Part of a small language model's weights: width 384, 455M tokens.
Each number is 128 + 24 x the weight over its row's rms, rounded and kept within 0 to 255. Layers, rows and columns count from 0. The size above them is the row's rms in percent of the matrix's.

# layer 3 attention key, 384x384, rms 0.103, rows 353-383, columns 288-383
size [ 96  92 105 110 105 103  80 103  94 112  83 118 106 108 100  70 120 122 109 115 112 111 115 103 106 120 115 116 130 105 123]
[[118 143  98 152 146 154 133 126 139 135 108 134 164 116 136 134 215 114 123 158 111  93 140 176 151 140 113 113 174 140 174 168 107 125  98 123 100 139 136  76 128 124 137  96  82 113 142 124 130 135 119 168 157  80 126 113 106 154  99 185 102 115  87 126 135 170 156 158 126 139 147 127 111 132 108 116 124 134 115  75 113  92  55 159 146 116 114 108  89 134 121 109 133 105 100 143]
 [102 103  91 157 124 113 107 147 112  83 143 122 121 108 139 102 100 105 149 108 133 151 128 113  96 132 106 117 116  98 107 147 154 121 159 115 136 150 123 150 137 108 108 152 118 132 132 169 117 158 159 121 136 172 110 138 117 141 140 138 105 126 132 163 131 124 134 128 155 110 118 138 150  72  83 165 134 137 157 141 112 123 168 121 112 135 169 125 136  97 176  98 119 161 145 148]
 [125 131 141 126 154 129 118 125  97 176 135 111  99 144 163 126 148 135 170 117 161  63 172 169 130 144 137 144 149 183 116  82 156 106 148 132 101 160 155 113 134 145 165 115 157  88 139  85 138 126 133 148 133 154 112 143 132 143 124 142 135 131 116 136 125 153 153 133 108 150 133 132 109 105 133 106 158 182 102 141 144 125 120 115 136 128  83  98 141  88  73 135 111  85 163 109]
 [123 120 115 150 117 150 119 136 113  85 122 162 119 146 102  86 104  95 157 128 156  88 155 168 165 145 137 194 106 131 112  79 178 113 156  93 162 155 152 161 147 147 110  76 101 136  82  64 103 144 112 110 105 160 143 109 117 167 139  93 140 123 140 126 139 119 125 103 138 139 176 177 106 103 140 113 154 155 126 133 109 123 155 127 104 130 133 148 116  84 107 159 143 119 148 120]
 [120 119 120 153 155 144 156 115 150 113 133 112 124 174 141 107 134 142 102 127 155 137 136 106 122 135 122 136 153 116  86  84 124 135 123  95  92 138 146 108 113  99 126 107 172 142 132 135  96 138 171 118 148 156  92 135 155 135 168  85 157 117 110 156 108 156 117 132 129 112  89 151 114 126 141 123 117 115  86 131 123 159 162 132 122 138 119  94 139 128 137 176 118 155  99  91]
 [104 124 132 112 123 101 126 125 105 146  98 108  95 128 111  94 111 129 167 158 166 129 140 116 127 138  96 131 110 104 133 114 125 146 155 124 136 115 180 114 164 117 124 116 150 140 138 137 106 126 132 120 132 132 148 101 133 141 135  92  90 145 174 152 126 153 152 116 123 124 119 137 141 128 113 134 121 131 111 121 115 143 133 106 122 181 161 121 131 143 128 115 123 173 106 165]
 [102 123 136 135 140 125  96 112 126 129 106 205 165 148 153 105 112  78 146 152 146 163 123 117 148 146 106 104 120 126 117 100 160 115 115 143 132 127 120 133 111 177 127 141 127  91 127 163 120 121 149 128 141 124 141 114 111 126 135 142  90  86 155 111 162 116  97 118 141 109 166 129  97 151 132 112 104 134  75 175 130 121 142 166 122 130 126 114 153 153 128  74 146 179 127 154]
 [137 128 187 103 150 108 149 110 130  98 173 105 122 158 145 138 137 125 110  99 133 130 163 106 133 111 124 123 130 134 148 109 167 124 131 146 123 115 139 124 156  92 165 159 136 143 174  97 145  97 129 141 163  45 176 125 169 157 134 139 151  77 152 141 129 142 131 125 103 126  95 104 122 149 137 106 124  99 123 125 114 128 126 116 134 104 140 151 130 128 121 181 145 119 162 123]
 [194 158 121 132 139 116 153 131 114 115 122 111 127 162 126 170 148 129 136 135 122 141 107 115 124 108 154 109 154 140 131 138 151 137 137 206  92 133 132 117 100 122 122 112 149 133 109 148 170 115 143 157 143  73 134 135 138 153 142 116 112 136 105 132 125 134 121 125 115 140 131 112 154 159 182 127 107 162 110 121 107 127 102 110 130 152 111 106 127  78 129 168  80 111 136 124]
 [184 178  94  81 128 101 125 132 129 165 123 139 127 108 134 164 124 126 120 150  84 134 123 182 112 134 172 142 130 157  98 112 108 128 146 197  95 117  97 162 107 169 181 151 138 131  87  88 129 104 100 151  88 123 149 131 146  97 119 137 124  99 117 139 112 125 120 101 129 147 118 125  87 117 164 190 170 118 128 127 149 114 119 121 165  78 186 138 107 123 132  63 121 106 140 154]
 [152 173 159 105  86 128 149 109 123 144 133 103 163 113 145 187 147 133  95 104 110 142  84 116 102 122 152 123 168 155 143 147 140 160 141 169 113 135 162 146 150 138 131 152 152 134 110  98 175 146  87 134 121  75 136 121 163 139 133 120 133 113 122 152 151 112 106 165  82 144 101 131 141  87 122 137 117 139 153 115 113 142 130  98 137 144 134 162 111 103 130 153 138  80 151 101]
 [185 133 123  98 180 104 137 118 124 169 110 126 100 125 141 130 117 111 144 155 103 118 104 142 170 126 134 134 106 103 107 150 127 139 115  72 183  84 124 108 103 113 155  80  81 148 127 126  93 119 112  95 133 149 153 120 184  97 124 131 142 116 150  94  92 170 127 130 145 168 143 141 123 181 161 142 137 114 110 155 133 129 111 181 112  79 156 127 143 148 150  93  93 118 146 130]
 [157 156 113  83 109 103 125 113 138 147 140 120 145 144 155 140 137 159 135 111  74 128 119 120  85 117 138 123 148  96 141  70 147 164  89 152  74 158 138 167 137 141 150 119 155 104  94 159 118 131 102 115 126 115 145 134 155 123 144  70 123  77 143 135 125  95 106 120 108 157  77 132 102 150 113 151 126 127 164 123 108 114 139 138 148 123 134 153 136 129 173 122 157 141 110 161]
 [ 87 139 134 149  83 120 119 100 158 111  74 137 112 117 144  79 130 102 136 137 114 125 138 125 157 156 122 146 113  83 128 104  89  95 132 131 130  75 134 143 131 118  99 111  95 121 113 115 103 115 172 159  74 133 131 145 138 110 166 145 126 126 159 111  86 190 128  87  90 136 150 164  96 186 125  81 123 104 128 116 110  68 155 145 134 139  96 118 158  82 177  79 115 125  97 163]
 [ 86 114 132 147 119 137  98 135 134 109 116 148 107 160 143  87 114 144 158 178 125 116 166 147 181 130 117 119 108 121 131 125 149 186 123 111 154 132 127  99 140 138 115 117  96 122 129 133 122  67 140 158 133 201 124 134 105 126 119 127 108 112 132 103 155 115 138 107 167 102  99 144 100 103 120 107 121 127 145  88 135 103 152 132 146 140 125 116 198 145 109 125 141 145  93 151]
 [139 134 108 145  60 143 144 139 137 124  89 129 176 100  79 136 150 164 145 131 135 111 106 122 141 145 136 156 133 123 100 106  94 145 161 119 162  81 118 112 115 124 182  73 134 116 132 140  93 135 124 148 107 144 122 102  89 117 125 150 123 162 136 136 122 193 147 138 158 142 179 120 154 154 141 118 144 132 109 112 136 137 136  71 113 110 128  91 115 108 140 144 108 104  89  90]
 [139 123 126 118 123  97 117 110 127 128 122 115 146 157 105 123 117  95 123 166 118 145 128 160 179 120 149 147 149 126 144 119 128 112 134 158  84 111 154 140 140 111 139 142 143 114 114  68 134 127 164 182  98 137 120 133 116 127 166 140 124 128 122 137  74 135 142 107 128 142 150 142 119 125 126  91 131 140  76  88 159 108 127 136 109 145 137  98  57 129  94 153 120 139 167 115]
 [154 142 128 124 151 173 117 113  92 170 122 126 101 141 140 111 102 118 119  98 191  95 121 106 102 135  96 141 117 132  95 104 111 102 148 133 142 127 148 144 111 162 108 110 161 152 105 103 135  92 155 121 130 112 134 102 112 130 112 123  87 134 130 145  92 150 136 163 126  74 136 127 115 156 161 158 131 123 104 121 156 132 131 130 130 131 110 162 125 116  94 138 136 127 129 117]
 [137 104 140 118 163 123  86 118  88 135 148 137 145 103 122 199 144 201 119 129  78 112  84  85 111 153 113 141  99 115 141 126 148 103 133 137 104 114 102  87 156 122  96 107 114 115 165 129 160 144  84 155 135 100 121 132 188 108 136 107  79 142 117 114 142 151 130 117 122 130 111 105 153 110 192 125 101 128 131 168 118 123 110  65 141 121 125  98 106  70 171 114 188 129 136 131]
 [140 121 106 134 187 144 114 127 147  95 179 127 163 120 140 100 123 130 140 104 147  81 144  93 158 134 170 129  83 144 116 135 141  85  87 163 145 137  90 118 112 114 143 101 136  96 130 143 106 118 122 150 111 100 148 133 155  83 118 143 121 143 138  98  96  99 116 148 153 128  78 113 112 150 194 139 160 131 140 135 173 113 134 128 152 113 135 136 130 187  90 170 142 137 116 144]
 [145 130 102 151  94 154 123  72 136 176 132 130 129  99 126 108 119 135 169 115 173 104 126 126 150 128 144 138 104 145 123 138 165 127  79 136 108 161 104 138 140 131  78 132 121 117 106 110 176 161 114 156 140 157 147 112  67 158 128 107 129 114  89 125 103 142 104 130 102 147 134 120 142 182 156 117 140 132 141 126 144 107 105 142 149 147 112 160 135 120  89 110 213  87 105 171]
 [105 113 131 105 107  93  99  99 121 132 142 117 172 142  98 167 126  91 163 136 115 183 128 122 124 148 206 129  64 123 121 125 133 121 138 163 158 172 112 163 134 127 126 161 110 120 156 143 133 136 114 144 155 184 131 162  87 139 109  85 151 164 128 147 175 116 114 107  98  73  99 168 131 128 150 177 122 128 150  90 129 157 135 126 130 134 129 109 140 101  80  87 101  95 100 115]
 [ 95 121 125 134 124 152 128 112 142 135 138 113 127  84 140 132 106 167 110 103 128 135 164 164 120 124  77 126 143 102 106 151 102 112 139  91 132 150 130 120 128 150 107 117 163 105  88 145 167  66 104 179  92 120 162 144 134 115 116 124 126 101  94 132 157 103 133 121 135 144  81 102 103 135 115 119  83 124 110 162 149 163 156 112 138 140  97 121 136 104 160 130 113 132 137 128]
 [ 74 106 145 133 164 136  91 134 147 141 110 123  93 125 146 130 126 134 113  88 155 133 153 107 120 127 122  98 101 147 126 140 165  77 142 139 139  88 114 138 130 133 132 135 101 129 146 146 134 135 139  55 107 139 155 134 105 140 130 147 116 144 139 155 168 114 150 101 131 127 117 161 102 138 123 120 136 142 147 139 150  73 102 156 119 126 112 138 156 128 173 122  89 124 123 102]
 [119 132 156 112 173 125 123 160 156 122 130 125 148 136 132  85 140 146 115 163 162 126 147 104 138 128  99 142 106 123 127 144 127 123 127 131 128 170 133 107 155 121 117 108 127 119  91 107 154  79 159 204 106 170 155 145 137 125 128 113 109 118  98 109  99  88 109 133  89  88 146 108 137 109 160 138 116 142 141  40 151 131 123 151 121 143 150  95  98 146 133 140 119 131 189 100]
 [132 165 131 144 108 119  99 154 107 135 141 101 138  98 101 166 108 151 135 133 133 114 115 131 121 130 143 142 162 115 135 137 132 159 142  40  72 136 160 149 101 100 144  99 155 152 133 131  81 145 143  72 137 100 113 137 115 102  92  70 115 139 148 126 136 138 107 133 152  87 127 113 122 137 129 126 100 145  98 127  96  95 127 111 133 132 120 128 145 143 149 128  76 127 149 106]
 [103 125 110 137 114 139 109  71 108 116 139  91 128 138  92 153 125 160 112 101 121 136 143 180 142 133 149 137 105 130 119 129 164 134  93 135 105  74 169  95 126 116 144 135 143 158  97 147 160 111 119 123 132 106 120 130 127 110 114 158 143 134  86 143  92 151 100 142 129 115 124 139 112 141 152 126 135 140 124 149 118 143  84 135 135 157 144 104 128 177 170 113 135 152 138 136]
 [114 144 136 156 120 115 123 106 108 166 136 140 151 139 112 148 103 102 130 156 155 115 143 168 159 126 152 106 114 118 163 118 145 147  82 133 146 115 125 106 150 141  61  98  95 135 147 163  98 122 115 135 134 128 123 159 110 151 125 135 149 129 135 136 201 151 137 121 150 121 125 148 100 147 135 105 170 116  78 127 139 144 155  97 114 120  96 146 103 110 119 116 130  78  72  83]
 [188 127 119 106 135 157 125 120 126 148 117 111 132 118 165 123 145 121 140 135 101 145 113 149 123 115 117 137 144 161 131 121  83 157 115 108 185 107 116 137 136 128 100 102 147  92 126 129 107 108  91 117 183 106 117 130 200 133 132 126 119  91 120 132  83 140 138 122 124 158 179 158 118 141 116 143 173 136 132 185 154 149 139 116 130 130  90 123 101 176 105 116 124 122 144 115]
 [102 125 157  85 154  99 119 125 102 150 148 139 113 120 100 101 108 121 118 117 158 126 133 121 111 144 148 119  92 118 112 133 105 101 150 137 162 111 162 108 111  93 112 127 170 133 149 146 121 121 147  87 130  98 108 131 122 108 143 181 144  85 130 153 109 106  97 137 148 143 137 109 125 122 143 135 143 110 126 164 127 119 130 148 128 103 135  87 190 190 160 120 133 146 184 152]
 [134 141 131 150 102 147  75 134  85 112 124 135 136 113 116 136 151 125 176 116 134 130 128  89 119 123  77 130  85 115  49 119 118 107 117 135 116 118 149 123 135 103 149 165 150 148 109 137 126 127 168 148 133 136 127 126 163 123 119 125 120 140 107 154 110 164 160 104 134 116 137 111 143 125 182 119 136 134 102 136 148 104 119 130 118 125 150  67 114 106 103 144 151 127 135 128]]
# layer 3 attention query, 384x384, rms 0.099, rows 354-383, columns 288-383
size [103 111 110 106  96 105 101 100 100 101 113 107 111 102  99  94 110 110 109 114 109 110 107 113 110 109 112 115 113 118]
[[105 161 139 121 150 129 132 116  92 121 122 118 156 168 119 147 160 145 166 162 129 124 141 111 123 140  87 159 149 120 156 142 133 144  88 130 111 138 126 103 139 137 117 132 154 152 104  96 129 137 141 138 132 117 121 107  93 120 145 143 143 154 170 114 125 176 137 137 120 119 163 107  91 122 135 100 136 158 126 141  96 105  81 127 155 137 125 142 139  97 116 108 113 140 131  87]
 [161  55 159 142 137 150 108 125 120 100 134 132 139 150 103 115 124 141 134 148 120 140  91  81 167  96 128 112 146 145  94 139 122 149 125 128 121 115  88 134 133 130 123 121 135  90 131 172 137 141 111 113 154 116 118 122 131 114 139 114 162 125 150 119 106 123 166 167 146 152 123 122 132 152 139 182 147 136 125 114 110 110  90 112 102 118 126 118 180 121 102 179 120  92 104 124]
 [146 108 123 157 121 122 113 148 168 116 162 105 122 184 107 101 169 116 136 176 130 154 122  87 134 111 133 134 121 166 151 152 117 143 117 122 127 135 128 109 137  79 124 136 122 116 134 155 172 135  72 168 158 115  98 110 139 123 181 158 123 124 106 206 119 148 153 133 171 132 134 169 200 158 126 189 104 125 132 163 150 117 147 143 131  98 141 106 122 140  85 118 139  89  93 122]
 [176  78 126 141 118  92 149 154 100 153 139  97 119 133 170 138 149 132 134  76 161 135 117 152 128  73 137 103 130 207 149 133 137 137 163 176 124 167 120 158 110 162 136  92  92 119  92 153  96 106 110 115 129 104 111 155 146 114 165 110 106 109 116 156 134 134 165 128 169 164 171 142 142 151 145 149 146 110 147 126 148 117 137 141 129 133 159 106 151 181 125 131 124  95 130 114]
 [124 149 134 129 118 138 115 109 164 124 131 133 135 117 138 115 146 122  96 154 145  97 167 128 113 146 128 163 130 122 132 134 174 115 118 135 117 150 145 103 119 124 162 116 129 154 127  76  92 149 169 195 101 127 138 117 124 104 166 149 132  69 157 117 134 121  60 123 144  90 119 160 131 123 120  92 105 146 132 148 153 162 115 150 146 120 116 133 124 100 133 118 131 150 145 141]
 [104 156 117 107  94 151 141 101 123 161 166 150  91 142 151  82 180  98 146 128  89 117 122 118 100 149 139 107 110 132 124 129 174 121 113 139 144 142 110 136  90 138 125 121 122 133 114 126 123 110 145 118 142 108 125 107 150 162 113 137 158 104 153 114 105 137 104 144 145 133 163 113 152 116 153 124 125 105  99  97 126 157 131 116 144 124 128 142 118 132 150 117 140 109 135  97]
 [104 122 142  88 131 157 153 114 110 140 103 143  97 164 128 153 165 119 121  87 108  95 127 131  86 104 133 167 137 154 140 135  94 145 160 158 153 108 100 133 150 107 113 123 130 128 116 131 136 156 123 153 104 142 133  93 167 100 108 115 158 113 149  97 102 109 115 108 169 142 135  83 161 106 124 135 142 123 125 147 108 159 140  93 213 127 167 115 131 162 106 136 125 142 117 134]
 [107  82  96 145 116 127  77 143 136  93 166 110 154 151 128 119 110 160 111 144 143 152  87 164 155 102 144 136 121 172 104 161  98 124 169 159 128 134 129 170 137 123 119  99 128 113 106 169 188 130 130  98 126 170 115 128 140  92 129  98 123 152 123 146 121 156 165  62 143 132 132 155 130 106 136 145 122 139 165 125 100 130  92 137 106 126 137 117 124 175 131 120 107 133 110 128]
 [104  94 145 180 132 122 103 183 111 121 162 126 154 129 162  99 158 124 182 139 161 169 141 120 136 122 138 132 114  88 116 150 126 156 123 148 164 115 125 137 161 128 142 102  94 123 110 143 137 134  90 106  87 128 102 109 136 112 120 180 105 132 133 108 125  79 121  83 175 116 157  98 193  79 129 140 166 101 136  87  93 117 121 117 137 146 152 103 152  96 121 143 127  91 130 127]
 [166  88 109 114 132 108 123 156 116 107 117 144 130 164 124 107  87 136 143 124 151 131 135 114 156 116 137 117 129 133 146 141  89 127 122 114 138 121 126 125 137 140  98 128  74 127 119 131 171 137 101 118 154 143 121 137 124 102 136  90  91 146 114 164 115 136 145  87 104 117  95 122 131 133 122 164 128 136 164 131 142  97 123 148 147 135 105 105 142 173 108 120 138 107 135 133]
 [153 100 110 174 132 135  87 141 143 126 152 133 145 109 130 102 142 113 153 147 174 117 123 134  98 111 115 130 156  72 122 130 105 112 151 158 119 107 118 128 149  80 142 110  99 111 142 141 125 139 149 152 121 120 166 143 133 179 167 162 151  94 174 103 110  85  94 139 133 129 111 145 117  88 157 122 122  99 104 133 117 131 155 110 109 113 128 109 123 108 126 172 119 123 126 147]
 [132 138 108 121 101 127 162  82  97 128 161 130 128 122 126 103 126 108 150 122 135 137 123 114  56 101 127 152 110 130 142 165 148 109 111 165 164 113 101 111 141 144 138 117 160 135  91 100 149 125 184 148 114 130 101 149 112 114 145 137 111 109 150  93 130 120 107 175 117 108 152  85 119 115 159  83 118 119 148 131 143  91 135 122 183 103 155 121 145  90 105 114 132 126 101 134]
 [115 129 170 116 160  85  96 164 131 126 191 145 112 139 126 153 101 150 161 120 106 146 117 100 101 129 130 166 131 164 132 132 129 127 130 136 112 102 120 108 134 133  85 120 165 131 131 152 119 152 165 140 155 125 133 148 118 121 166 137 139 153 132  97 127 191 116 135 115 128 134 155 109 141 143 152 118 133 149 153 126 148 141 132 132 103 125 128 110 146 112 164 165 122 127 105]
 [120 149 152  62 120 171 145 141 149 125 118 127 114 118 140 113 133 160 110 147 136 136 180 125 105 132 142 151  94 145 117 148 186 135 101 133 134 128 155 107 124 123 116 129 130 172 131  92 104 122 146 114  96 166 108 114 102 125  91 124  99 123 131 105 143 143 126 183  96 145 163 151 139 145 121 125  97 141 125 118 122  86 125 140 146 156 139 129 104 110 125 123 117 126 129 123]
 [ 74 166 128 128 113 190 145 127 104  95 115 128 132 129 145 128 134 146 128 157 153 117 133 158 121 170 123 139 115 130 100 120 134 133 143 144 118 126 113 122 143 161 140 138 182 109  91 172  91 125 112 104 141  90 143  99 126 106 100 126 135 116 113 115 166  85 120  96 148 105 104 128 154 124 135  89 159 156 106 105 132 152 114 105 134 122 132 118 134 117  98 109 148 159 127 168]
 [133 157  94 156 123 125 130 178 181 134 121 120 156 130 160 158 108 108 155 117  87 136  82 168 132  99 109 140 147 144 140 107 130 119 108 145 151 134 133 114 129 149 113 128 162 127 124 145 136 129 112  82 145 132 119  98 149 133 116 170 142 140 131 111 119 158 136 117 112 127 151 124 145 197 111 184  75 138 152 118 178 148 142 105  96 132  98 155 148 141 102 141 131 108 133  82]
 [107 148 125 149 181  98 121 116  98 154 134 143 115 130 171 106 149 142 117 165 130 183 112 151 138 132 143 186 140 147 133 129  90 134 142 143 139 114  65 151 123 117 110 133 137 126 110 126 120 122  79 142 106 104  83 119 110  82 133 152 123  97  94 148 134 147 180 106 171 158  92 127 173 140 136 111 127 109 162  97  87 163 128 112 127 106 108 150 134 146 137 148 145 167 145 136]
 [111 135 127 119 139 115 169 158  95 152  85  84 184 169 131  97 137 131 141  73 112 123 145 189 135 149 127 157 122 138 145 171  60 133 137 141 133 109  93 153 150 100 147 113 106 112 113 108 126 123 148 169 143 133 103 128 118 124 131  58 107  78  96 134 116 140 104 146 126 143 136 120 115 117 151 105 187 124 110  98 155 145 104 128 128 140 104 158 134  90 123 149 100 147  98 147]
 [143 107 135 145 127 118 124 124 125 144  93 179 132  96  90 128 161 122 188 159  88 144 118 110 133 152 102 135 106 112 126 162 152 133 147 130 141 117 167 144 130 105 123 170 120 116 144 120 145 123 136  84 167 129 124 125 138 127 136  98 109 122 102  73 108 142  85 142 181 106 147 163 141 144 124 115 112 145 143 129 116 152 122 108 142 136 138 131 130 162  90 154 164 122 136 121]
 [133 161 115 125 141 140 160 124  89 139 173 127 113 105 109 127  97 124 104 131 140 137 117  95 138 137 119 170 108 128 156 160 137 116 178 129 137 103  91 160 114  61  83 189 127 133 156 145 153 139  97 167 155 103 115 133 128 131 120 123 100 121 119 109 133  87 160 149 119 180 128 121  89 146  90 157 151 133 102 127  63 147 119 121 133  94 133 101 132 113 130 105 134 106 126 118]
 [158 138 149 112 128 132 162 157 170 112 141 147  81 104 135 107 106 163  96 171 129 148 148 116 114 153 125 141 126  95  95 169 109 128 108 105 104 122 126  75 129 142 175 131 103 156 119 175 145 137 108 138 119 128 102 129 151  98  69 131  72 125  94 144 147 114 142 106 163 121 151  73 132 111 110 144 145 117 133 127  93 116  97 146 184 104 117 112 132 145 117 163 102 126  85 113]
 [110 159 146  90 145 132 130 109 129 158 144 124 156 110 162 100 150 142 167 134 122 152 162 145 163 138 133 111 136 106 115 112 144 129 121 113 147 121 121 108 157 123 166  97 132 110 107 109  98 145 152 129 120 136  93 156  99 165 149 132 142 143 136 105 137 147 105 102 136 156 112 138 198 169 183  70 143 150 148 111 110 173  97 135 141 160 115 120 127 129 149 148 141 153 189 142]
 [ 99 135  94 176 129 120 162 164 101 121  96 132 139 124 155 124 105 121 104 147 130 140 115 131 124 149 140  65  82 110 109 155 135 125 116 152 116 114  65 130 185 110 115 164 125 133 129 121  87 132 144 157 159  83 157 135 137 134 121 156 111 129 132 198 132 113 160 159  82 146 121 144 116 140  90 150 145 179 158 157 165 155 121 122  82 118 107 135 147 109 147 151 145 116 138 166]
 [133 101  93 161 123 111 137 177 128 117 145 163 146  98  95 142 110 109 132 160  92 160 149 134 129 150 148 137 122  70  98 153 118 131 126 117 125 109 130 130 127  97 105 135 126 130 108 143 104 127 135  93 101 149 137 190 147 111 118 125 138 153 154 117 117 144 105 114 116  93  99 153 126 144 125 112 136  98 137  96 107 122 115 139 143 108 116 108 128 126 151 175 125 144 147 117]
 [133 150 156 108 101 140  84  81 126 143 142 147 171 170 123 121 112 133 106 101 130 133 142 167  85 103 145 108 137 125  67 136 128 126 123 117 120 124 103  95 107 165 140 156 129  99 132  93 111 120 131  52 146  85 120 164 141 117 127 139  94  89 162 170 133 105 159 121 104 107 127 109 134 153 141  91 142 135 123 161 132 115 198 151 117  95 108 104 127 122 110 117  99 127 154 141]
 [120 155 162 138 113 120 130 153 130 151 115 122 101 153 111 139 157 103 122 142 148 141 132 113 155  99  96 154 151 143 109 139 142 123 123 104 131 144 138 106 167 164 163 154 102 159 184 133  99 122 125 127 124  98 102 152 123  85 102 143  93 166 118 109 158 149 146 109 131 122  70 190 164 137 170  98 131 142 127  84 147 109 162 135  71 134 159 161 129 119 139 152 125 130 141 152]
 [140 129 138 119 131 187 131 149  96 120 105  87 139 150 138 110 154 146 132 132 137 123 147  57  89 125 111 138 165 113  94 110 107 135 129 122 137 113 110 133 134 138 152 143 115 133 151 106 142 124 148 128 126 136 122 107 121 181 153  85 132 167 148 199 114  57 108 139 161 146 112 156 136 113 133 159 172 122 155 138 105 177  81 101 146 152 155 146 113  93 115 168 131 129 117 144]
 [133 105 120 140 139 120 141 133 194 141 125 113 100 133 132 120 117 128 123 136 135 126 114 119 118  77 104 117 135  89 146 176 136  95 116 119 124 113 140  94  97 112 106 146 163 109 133 112 140 141  93 148 106 135 115 180 121 137 149 107 129 152 125 112  93 168 110 191 143  52  86 161 205 124 140 113 129 166 140 101 125 128 159  54 151 117  97 128 151 136 106  81 150 109 164 121]
 [ 98 193 123 136 100 154 163 148 163 147  94 120 120  91 116  96 181 105 123 110 115 120 125 151 163 149 122 166 134 151 142 115 156 133 119 138 128 144 122 127 111 142 140 108 124  98  88  84 168 130  90 131 135 148 111 126 140 109  80 156 145 163 128 141 120 137 117 148 142 114 117 159 110 151 132 136 124 138 147 118 174 131 147 114  85 128 148 179 128 138 130  85 143 148 175 105]
 [144 138 166 156 135 142 104 105 126 128 157 140 134 160  98  94 149 114 107 168 147 122 147 117 107 136 119 172 141 137 120 107 154 144 142 104 166  97 128  80 152 125 151 143  42 114  50 108 121 130  99  95 175 154 121 155 145 113 116 173 149 141 122 139 147 125 124 145 152 147  94 129 137 137 110 145 139  66 120 120 143 133 179 196  98 101 108 111 144 116 126 118 135 155 116 140]]
# layer 3 attention value, 384x384, rms 0.0749, rows 352-357, columns 288-383
size [105 105 112 105 112 101]
[[116  90 118 123 137 149  85 120 199  91 117 115 159 123 142 148 126 118 135 170 124 162 164 114 156 141 127  90 131 110  80 133 149 137 133 133 123 140 131 147 126  90 134 112  97 105 125 124 127 146 114 122 122 128 118 207 107  76 157 131 156 113 125 105 107 147 108 149 104 123 133 184 110 130 112 118 140 140 134 137 161 169 144 154 131 101 116 118 136 117 116 138 123  91 196 115]
 [ 97 109 103 154 120 116 120 109 141 140 152 114  96 123 140 136 149 134 127 128 119 125 110 126 106  93 159 137 119 127 146 119 125 139 160 155 122 121  87 183 144 129 108 144 139 144 132 164 168 126  92 147 159 136 138 116 119 134 166 101 139  99 108 126 127 164 163 111 169 127 134 156  98  68 135 143 159 119 118 140  98 152 143 140 171 111 106 112 142  99 135 125 112 119 139 106]
 [134 150 107 143 102 143 127  97  78 139 142 122 133 103 121 129 148 139 114 131 119 101 116 118  64 103 140 124 102 128 129 100 126 129  90 131 122 120  87 141 119 124 125 104 148  99 131 106 149 123  85 125 137 141 104 102 141 173 104  97 128 116 119 159 138 160 146 125 125 132 109 149 155 140 147 119 162 137 159 121 142 153 110 151 142  68  72  97 143 148 120 111 118 134 130 153]
 [104 132 181 170 130 103 154 130 140 144 170 123 112 114 133 135 147 128 131 107 113 143 116  87  69 170 136 101  99 163 119 150  83 129 123 144 115 112 103 115 139 164 125 158  97  96 128 137 116 111  55 129 133 138 118 172 125 189  98  85 169 159  86 169 128 132 139  86 143 104 144 119 209  89 140 124  75 114 137  93 160 114 126 149 122 195 136 127 120 151 107  92 104 146 142 125]
 [141  79 110 118 112  98 157 129 164 142 151 107 118 128 121 123  96 135 123 116 128 131 121 168  84 138 141 184 116 146 144 140 133 136 111 108 112 107 156 119 139  27 127 154 152  33 104 159 124 141 146 102 113 117 109 154 137 139 120 139 104 142 147 109 120  99 127 130 122 106 117 125 142 147 115 105 134 161 127 147 159 122 114 145 121 161  98 111 114 130 120 109 129 148 138 129]
 [145  97 155 146 143 134  74 150  92 119 163  97 119 160 157 136 102 138 127 161 119 135 151 129 170 158 121 158 138 104 118 171 100 131 157 109 110 122 120 118 171  96 116 141 151 126 105  85 102 126 134 112 140 102 123  41 111 184 109 117 158 123 133 166 119 128 136 161 154 132 118 153 136 137 114 156 137 112 143 125 146 117 159 115  84 150  95 127 146 142 129 129 130 101 128  96]]
# layer 3 attention output (transposed), 384x384, rms 0.149, rows 352-356, columns 288-383
size [ 96  97 102 113  88]
[[ 99 139 141 126 121  83 126 110 123 108 154 162 138 104 137  94 114 143 156  89 154 108 124 144  91 128 121 152 144  93 153 151 163 127 143 133 161 108 107 107 133 169 112 114 112 148 147 149 120 167 157 113 131 114 136 116 131 114 122 100 105 106 142 144 148 150 123 126 128 138 111  81 130 177 131 140  80 151  93 129 109 100 110 130 120 114 172 121 110 130 144 126 134  74 143 105]
 [141  94 110 143 139 102 122 111 112  97 113 129 136 172  95 162  85 111 123 122 176 119  88 105 124 183 125 145 119 172 137 129 140 130 118 132 136 123 158 129 109 138 134 124 137 132 169 107 115 126 147 135 119 157 141 128 179 142 131 119 115 162 154 133 158 116 108 137  89 145  99 132 122 130 125 136  70 166 136  93 115 145 139 132 138  75 131 136 146 148 136 147 122 151 142 124]
 [164 147 167 144 101 144 120 152 123  98 120 102 124 144 123 141 132  89 131 200 166 107 135 119 158 125 160 143 129 128 148 143 128 139 151 129 177 143 128 148  84  85 168 144 174 109 173 127 129 153 134 159 146 139 135 104 149 154 137  88 121 119 172  97 105 179 127 124 124 143 125 135 146 134 139 121 106 119  92 167 103 170  83 155  97 131 132 137 108 139 125 126  88 124 163 182]
 [122 123  87 127 122  94 141  98 169 105  86 127 145 126 181 107  74 130  95 127 134 105 136 136 158 134 100 164 139 125 125 131 128 110 128 143  95 148 126 127 148  85 113 114 120 124 104 125 161 150 115 117  87 114 128 131 158 139 119 132 107  92 113 131 128 133 137 171 129 122 148 123 102 170 151 155 144 117  77 144 143 141 102 134 122  94 161 144 122 139 135 146 106 116 149 103]
 [149 151 114 139 121 140 128  97 131 117 100 165 121 114 117 172 151 131 183 120 120 121 140 103 135 118 125 143 143 141 125 112 175 149 147  79 135 141 131 140 137 145  92 134 104 145 135 118 130 147 119 137 151 117 178 125 111 100 134 131 141 126 113 130 143 158 100 121 121 130 106 104 175 138 107 152 129 119  80  87 144 144 118 163 124 152 142 142 131 118  95 135 159  91  87 127]]